From a checkpoint of a small transformer trained on Wikipedia: 10.5M parameters.
Each number is 128 + 24 x the weight over its row's rms, rounded and kept within 0 to 255. Layers, rows and columns count from 0. Numbers have three digits each. The size before them is the row's rms in percent of the matrix's.

# layer 6 attention output (transposed), 256x256, rms 0.15, rows 16-20,80-84,143-148,207-211, columns 0-255
108:139144123109125141141124103147151140094151114148190093104138147161105161143120164131109123098112169113153110107153118143114134111159113122129145126124105102122142118092110143136131132151160145145171143122114132096111168117094152141120142148100145127151147077134171099117121109154138114136156162119141124086148142089134120111153137130157102116110083128071141135120177148163106112144116105141127119124163135143138116142179116112137117107117134156146120139093129123135122146121125122131125103131108125151129170173141114153172121130101135125109143135112085143060140125147092177099082136151137148143144126196124129163138083089159136150157139109143162165084140145125116150080122111104108162168149137132120136077109122133171166107129157124188138127077159114161111072160133153
120:092097162138143133094151089157131153134148115125134094131098165142091150113136111108121105131148105136112148135123137162074156128106117142142105102160161095088117141093141149078133111114119127095098121108142125107132117134109129165103145140100085102103179109151117156124128074095172164118135116127181122142145133091178106097122089116123122110170104116120126136161143143156147150105125116104136140142157129136119126121096137088112176112114115119107073148122138140087129103141114162124147137132104144144069123136117104112132163181094137126155137134081132150112113146151098124137092124115141148114148101148106116086144108150134148099101165188123123132106144113112137130126099183097132116151151102139119063080117127119141126114111157134146057133107137114098145149095147116
095:119157090146078124131127112098130124148143099147114138089132152136182178112157087113161119149166070121161120115205130139133151154114133123116147123129121136131111119127133078149142146142135132109100128164146132088103139126138176124122162119105089149146151117109109121118178089115121111174160114120126106165085119115159111152139145127097116138144091113152136111131148120124068149145113108147151135159154133143126135141092138129102142141151150123145185123122141136106111114157126078137162118113145154143104096188134135137103136120115120169074134079095138136104140105119147164150134132089126141105197099139160124107127101121130131100147085109124132144181120181117150120139126152117106127098114156100128107147133112158148120138170152143138136158119152150157092136117080120
101:106119081136128131107165113092112133139143104164118103101126121092123146152114147144115131090030118176105129139116139116134099116175148134104128109139085136145137087146122129127139076128112146130115109111138149117117124136111118163148141140141130111118111116126153101119133150148136109138115102143126105168129149114098137126149168110174090108142118119125146102118135201134107139101137139104122094127125104099129097155109083162140158148096130098172157138135127069108091092153150069110095091105135129135109115119174119123107144156095132115114135150123101128130139128139144150136088177164134133133118112164127105158102134123105079102165138123131118148138127135146139119111157136172137130083117132135145116143132118059116119160094078134161161148140133121084107077167130089
105:143062142145138131086117125099123109090128119168102147123125120137104098135146137133112112125165169100173142141121134112129185150093112091150132138103102123117211148103112130099111123112137148179110142162071150108135150116137105151124144128096139132123126133128140157133103134129127155142158129153101165109156107136140117150143131113105142047129113129097100129137110158108140156135152117171114121126135155161114191114116118142159104107111107138131107121116100131097134152096105095116099104110075109105168113146148140138148128135161121189149138124163125164164157129138151109097099139154170099128124114122097115141135149151131110165083152124129151166102104120164118105141101150140144130110097133146089144062101161161105138144100114099117119122147146106137128146096152110
095:147126125163101113130126130155122170177156115168107204144132123118114138114079107114094127163138093134127106167134117158131127125131160078122139121097096118159173148114141080144114134129124145087132122124141137131114108113135128117130165124134137138097161143105135085165137147135142120126144130110119092158116152126128104101095080122109152098150145109130088111133147128129142151133066130150145135137108139136133121119135152125131113150126112126141151124132131104146119132118131125121149098070161136029173137119115105110106145143173116138131093162134169141148113119094154061150121128132157126166088069132110119124140151120113142133116122129137113131143106120126148129130109157110125156142086118099087196113117099198087097143137129080107106138169119144102098108136146117
095:139153107101144142152113143144145118144116096167134148115175144144161088112118109126109176115187090166136155112152161168124107162157157106133131158135136099129135114150106131116166114136163098141144106177093093093144115094131178182118130133145135161089151123140152105115133114142110127145151122161115124156087137171118152165141099086113147143142107161155115105096127121127079135099080114054123101139102107112149096156109145113138121111116138138117147111093154126095114143125138117151090148131165117124142125158190121138107129112169143152082126117177080163169133130129088124133106100129106125127156137097104061126131106125137168115111088138147132120151105116122116129145087153143151132124131117080101130142112116143150114146173115123132158145140122133125153126122128120
096:142128138107149138127126137137114129120102127117162110113159124121099133135105170111116126100066159133108118142077099102114158123115133125074127149136123130152126130145082129123089124147122123125151164112143149213151112153132113130155106157135148093175129103131109144128085109113120152118131136128132152142175111152157131111119122117155116142096157095147139166154170105177175121110159148124141152112100090092114158096134113144099102091101101124144118133096156166128111116120142188077128108089067146130065121133119107133140109135133106142157137144196136095148134104144104090109114133185116116105092117166132110137142136095118097142150104085144105130127134102143114121156113100131115113103118112146141108110118125116086115109107145118125139131127195165155123163107133127
085:078113158069130137131113126114137103149112137088163138108071125109149119120123125127143113127175167158106205145127129133161161156125116142125129142136146104136166132118135147125154147156149152143133091178094146111141133144143142113137133089149125104156149126097132113115143123106156148129141149115123101158105128141142145137157121105100157158144128121137151131167121161167133157153119102164109122113153135100123120116127136109087141109157153113077132113137099136130135157098133107136111123153121124138132112124189068159116094127150152133101175134146186117115157147146125140144150106123142104125165151124152107077133137116139094087120137158123129145068089114150085146140121139128168130167155183134141161075116145153162111157151129134156076153134096081153131142138087142
088:107168116116141123127139144158110150150134137098080158138115137127115146136108162174177149118093110167105087129097101138128132099112124135169125128157131138119074116147086057153110124186126102111124138115161111156126136151133130125121131116140103155127146118132096110081148124141151128132110142135175066154128106106142111132145140151117087135131143106161147115123141123180120140124106092154121124146136152124164106152132115147120137170163164133115173123122143096105103081094116108105133095170142130130078128118125159125126105119125135127093090143162153143117157129183071181152092137165126133103108146143110112115145114116131088141167133144155081084124114126137153134118126151126149148115111113114178145176107123122173150114169130126139097137147136188130131144152126099
094:123132068165133114128095153151151118105114121143111098123143126145126188112124123123172134115097145155120108099114136120086104105139117049119127085119123126112120175153133152104116134123135126164145146077137154131151132112133123139167125095107097138122146107116170095141132119136163111163121152130124152124114085128131159108083112094119118136120138166185088150113086144140154086167105108105111147116114103130092158140154136140085102152150171128108156141122136094155105147098110138107102127126125113163165153126093110160153174101109128091124157109137125092128103164165109123101116121175127117129128119100149140143123146098104079093153135107162198133125132148116109097137144088131159123096153132133130153091141105057126108132109115103132096110120119120137100140139128145
092:142128136116147105133123133150138143185123133139121101123123108082166116122090081137123108154121122142156135127140118139137072140154154175103130103161114131114128080127102084159115111163105102076117117145098140139101115122140125121119120132126173084121109125132147157092105097130097107111131141175132107148110154099139136138131152154144146144130152116152105123134102124115129135107147120140128111154115142110129147138164093148157143147148166111123111108131138178143150124148106128111126164109095155080165080116115118102096128146107137164120098064156148148144123051124136153134112171167115143095082057095130131172105144124144104157128142141168072161148124104121115120152123125136155152122128144131110109121123111075164109167134088165154095145159159141107129124135090107
105:181084111138179164119095149112153153167109156133097105152092125150102128091142150114128080096151187125075089176133115096162163095087118145151130162124123157162128069134087147191116093164134111167157152116145105182118130116134134058118158115112110103144112139122154133106100114120120145120137116103142130116134130146111144083162135131136116159142180109130140102108106128131128105109132117145159122118154138136096145153137157140134101158145126148137106149144129138108112129101101140125139111110122108128135179140136120112141098130152121132161151129132116126135148109175128127139165116134126137144116139120137139090145099155137132120132132095102135143091125130100108153097151171130091122133150126167162145112118107133110102132121122169067179173135155130138101115178139102
109:149184101158161106131112098132139114130102156155116150127120146111095149096090163148145126130056108122092128106122140118125131151100117078129135151124172126081112124097096132152106128127105123153115073148148149149116122115125134116127125137132133164100109129077136082098146137114124125132063137106106146085131152069115145140087141119152090154168151101072139139083192151162101102136117113169139119134151088129114133143166112110139146119114149077131136116100096117113147126090156133183118136124179115135170110113133151144110099093107147109116139123107118091118128169130092145116133102092130159136105153106129149123128090130148102123139141170113136107085111156126144132095162140119126130179149129121128138118139140075124134140103159147116149154102117159132110112119117128
106:096134139124128132155105104144158147126130119121136156110107121127162159101143104129103140102108123148161139138141126133164121121134168081100129133156150155086102099146121128169156136169141136151146132152116115150119109107108159102156160124157131181077127137167094112071118116114116073127176117088142134153092100114129100114145138129149109146090147095122161111078145120123138101050140132137143118149092122135178118166153113114148082105098133136094135162069154105117137136125147124132138137112169103175082119134120114145145150148115127148109118114120151131111122133097145117127102110125105126098102086132139104181119079156134128128117115104106100144130160176133147090123090151155130107152145133149149121144112129158151131078186143135122098123126105167149141136079115119
098:148139143125120102167160142138125133144116140104098110103114156129110142103132147123169105121114112168112105101143137185124118182119124087109139141132145119083109100109158113171122115115118140133101111153144152142164136137115089107133139104108147116155120113118132143084158128163155118132095121117088124119128149101142099099082097085116149105111130121045129159161149118142131146151102125149127128101113111109152140116210131128100108128150110144102132116153163117142095098078116098128095149087130143122148108098106096129142103133114125105124105101132120108111115166122159132116107099129157170169121119170175154104118077078148128120104151167146162133113143151151090133138138131143099120131140154115113142106142081093082151132081105138140122151165143114171130073115110130
104:170142141166095122136132118110115113137110112165108101138133141110117148123122197140137148130172127114138076095102128119177123115086121142128140157141094144169137127122124107152174128137126120101120103135130133141145152128138128135125126136154124118089125152125098150134119117117119147148134135140163086098118161127112147162108123141141134131167144136104120179126153113124095120123117033135151110120145121113113118109108144129092162174138163143085107121105113146094082135145120103095127165145055144117119108132092128125144139121134122146144128113144114145124139137159110123143134183111129156111087146101146121124148139174157132142128127123114113137116180143126167143069110102118169122117073146169134101161138166222121156104130118130114135095150096111175126137152162097
105:127092103147076118132086129106120098099115112112154106123138071145085140099112127142138112104144138157134123128106178112143147090130128168111116135106137122150122114128084121104112124159104142143121150134148135133149114127124130119076092136135106140120088107157093137103128149130141147152128155129100142137162114145161159147091163130073146132138103106134140136152161117108110110133104155146122097117149160123144131133138139128137133141125129140115139118111111090118118140129152143053095095161154089131132146119102163140115127114106136137113135154136105136135106149142135117145097094088108136094142171108139174109122164127117111138122104133146154140140109117171106123161109144104132087105196148141140109141135118027192158110162102143114093100131048134091103150117092149
093:132123132142148142092093103130089112124124121150120132107122099126132133126092152152172128132147139119109081105150101108113173136128122171152125129092120157147134112109127137123114134100107094171158112110131139163107086132120114120137119131096089103165101129162120095153123101134132113136117121072141133128124105173178106105159129091108140147100137136112143159126105148119122109141173103146110128143132111131113148130138089153131149164123176130128170138086123096110135118155179117131118112106174118099138143139112158145143105103094133195122121090117147111092122160134182122110140152143141131149098142159135094152126174124116148137148117120131101099116115150127151160103106096119167166126124123122146040136133079150129151100105124128114136149062048166142137120150121096
102:116133122102078135137149169120101127125127114121106137137123123146140102113127130146082135168097124093110175134101132146152142096114142122127152105118108158139166138122124132115088111121151156206109138125158106132100104111098139147108145136116165156106112105128174129147091152134157128109150120125148071080135119113150118105175149170084124136141133138089116119085123147166108149123071106091142149127102158161124117160127120104110146143101146099132140086156114082118139147155131160146086145178136149137138136102096126134109133138085131141131110141100105171082102126159133144119140120169138114084165145148195158134094125164109073133109137107110140153102175103128179115095110134101116161128131103120117141143122107080138122132139119113127111141129077136099156152130122116
094:172128185131070151157135161120109128134131106145098108143132126114082116126145092113150179120136082129126117136126174098124141150068155172110113126116113134154087108126144124137167166122148112112141174115113112097167131127121087147120130111145166161131130149112169134174143135127110161115155119109099161124139084094138117097131153129147107181130143118113149158121105124109130076123062111124140147124095170132136133164122112165117131130132144156086158102102165144107108155150133165179120140114123129131130118130143161102140102101118144148118094111130108117112083147090085132107096092131128108138150092098067160141135132099122125117138141111130122123141162087121090154124132106111072112143154125107115162164150127117122138123124135113122148102157183127161100121146104126
# layer 6 attention value, 64x256, rms 0.149, rows 16-20, columns 0-255
098:125155155148125127136143139135100123171119147157134161102128126105123127176116130117123132105145117153138131148141140129129133130103088150106091137163167147118130145158160129113129130148110096127092168107164129181166164103152139114136131163152137116115098146130120153103115158135108119127104092156110090156129128129130151104101169127051140141157102127120134121128083153110108124097126151113118137122122083093156171095107113134103114090111129137092123153147128121144146094104131156117135122113097127168119138177087164138109129087096135118093105122135107142184130113145163099095165151113081109074149098081121139181175141166125128118137150168131164139158134102146147127137091146138115157133153099130128105083106152136144165145149136104152123099138113154098084137084094090
107:132077120140137112102157142102083143148129134138087140111144109112160124141168167099096121109085157141137115085154156085166141093116099146096160122157096138132135120127117111135136115122117107115124097139175120161126177150107138123144126158148170128139147163102079157178143090109127122157104159095098133132130116146135130120128163104119164132111167113123125107092145135129134090093128115095069180148133110115096110147144095111093112146105139139132134123155115112109115144130111111134130067126157137112126161121129153134119097136141148134117176137133109108123146136079157145137153160138099132145117134105134122160153150097128085137199107126106132129125170124142145123103099132102095104131126108147117136095153146109145128156149151175125175174167122076153148140144066119
101:153112155120117113142142092160104090125118162130147131150123157133079091116104162081078176149101176119118153137104103121093091135080140133114110171114122109132143115124125150141094118108111124099131160136133114169146167131102149134071113095131118107077135103114134093129172129143163137106136162137129109103098121110099164114143161085187143100131128106110159145131138146130094111157101144136147114137140125131124138160165107110139114129117109090126104134189111106197093137122147158144136119152129117143146141086106140114093091098108160112113095109123178146132128144133159111104105142124105116144162137122162139120145146122159135069147142137100157116069092122138149094131143097089160144164138126082123111090132153140139144130134096140125096108119125157122111110123135115
097:127099137095106155121149163163167124141129161110101146130120165164109113097139060129137117115135118119112136118142159163189129139093109144132153122147133120153093094103148106133148131121163088153169150118136120071139152103131157103121136094130169108134147141143087140160121182141124101121128087159145135105133065141149112145146100118155145125154158137140150113124122125117111134125126138124162178106163149123152169117144147125142085129117134111152100144099117178153107190104180164120127144142137164134144137139108109155166112123116125113101121134132133140163132157148136090139108119138075124099135103094138138108092175089120141130116134106108162134094141147096123156088125104111110153148201128104136102136159164126112119116138163183134132119126129172125109129103148107
098:092111110180110081170087152126131138101126134178150126163163178149132128121147069089139098150111089092164103105129142190149093119170100116139086124142134117144128138105134153148149114146156140135131141124130099164103110125169099128110103138131097081136091120118159127114153153120121132067149116100138134157133164108128105121133122104105169163119120161143113136148118110150146148178137161150123064124083129087138103153153134139117119125098143157178132104125140095133156121141124177113112158152165151132137116091115127106128122132118167111143122120111115133114153140092107101187159078102133128161098096137145127149140134106114113177144117123095156126117126109125141096143120128144107144106135142121143109120149124128091150099133099153139148112151161079159126134116120155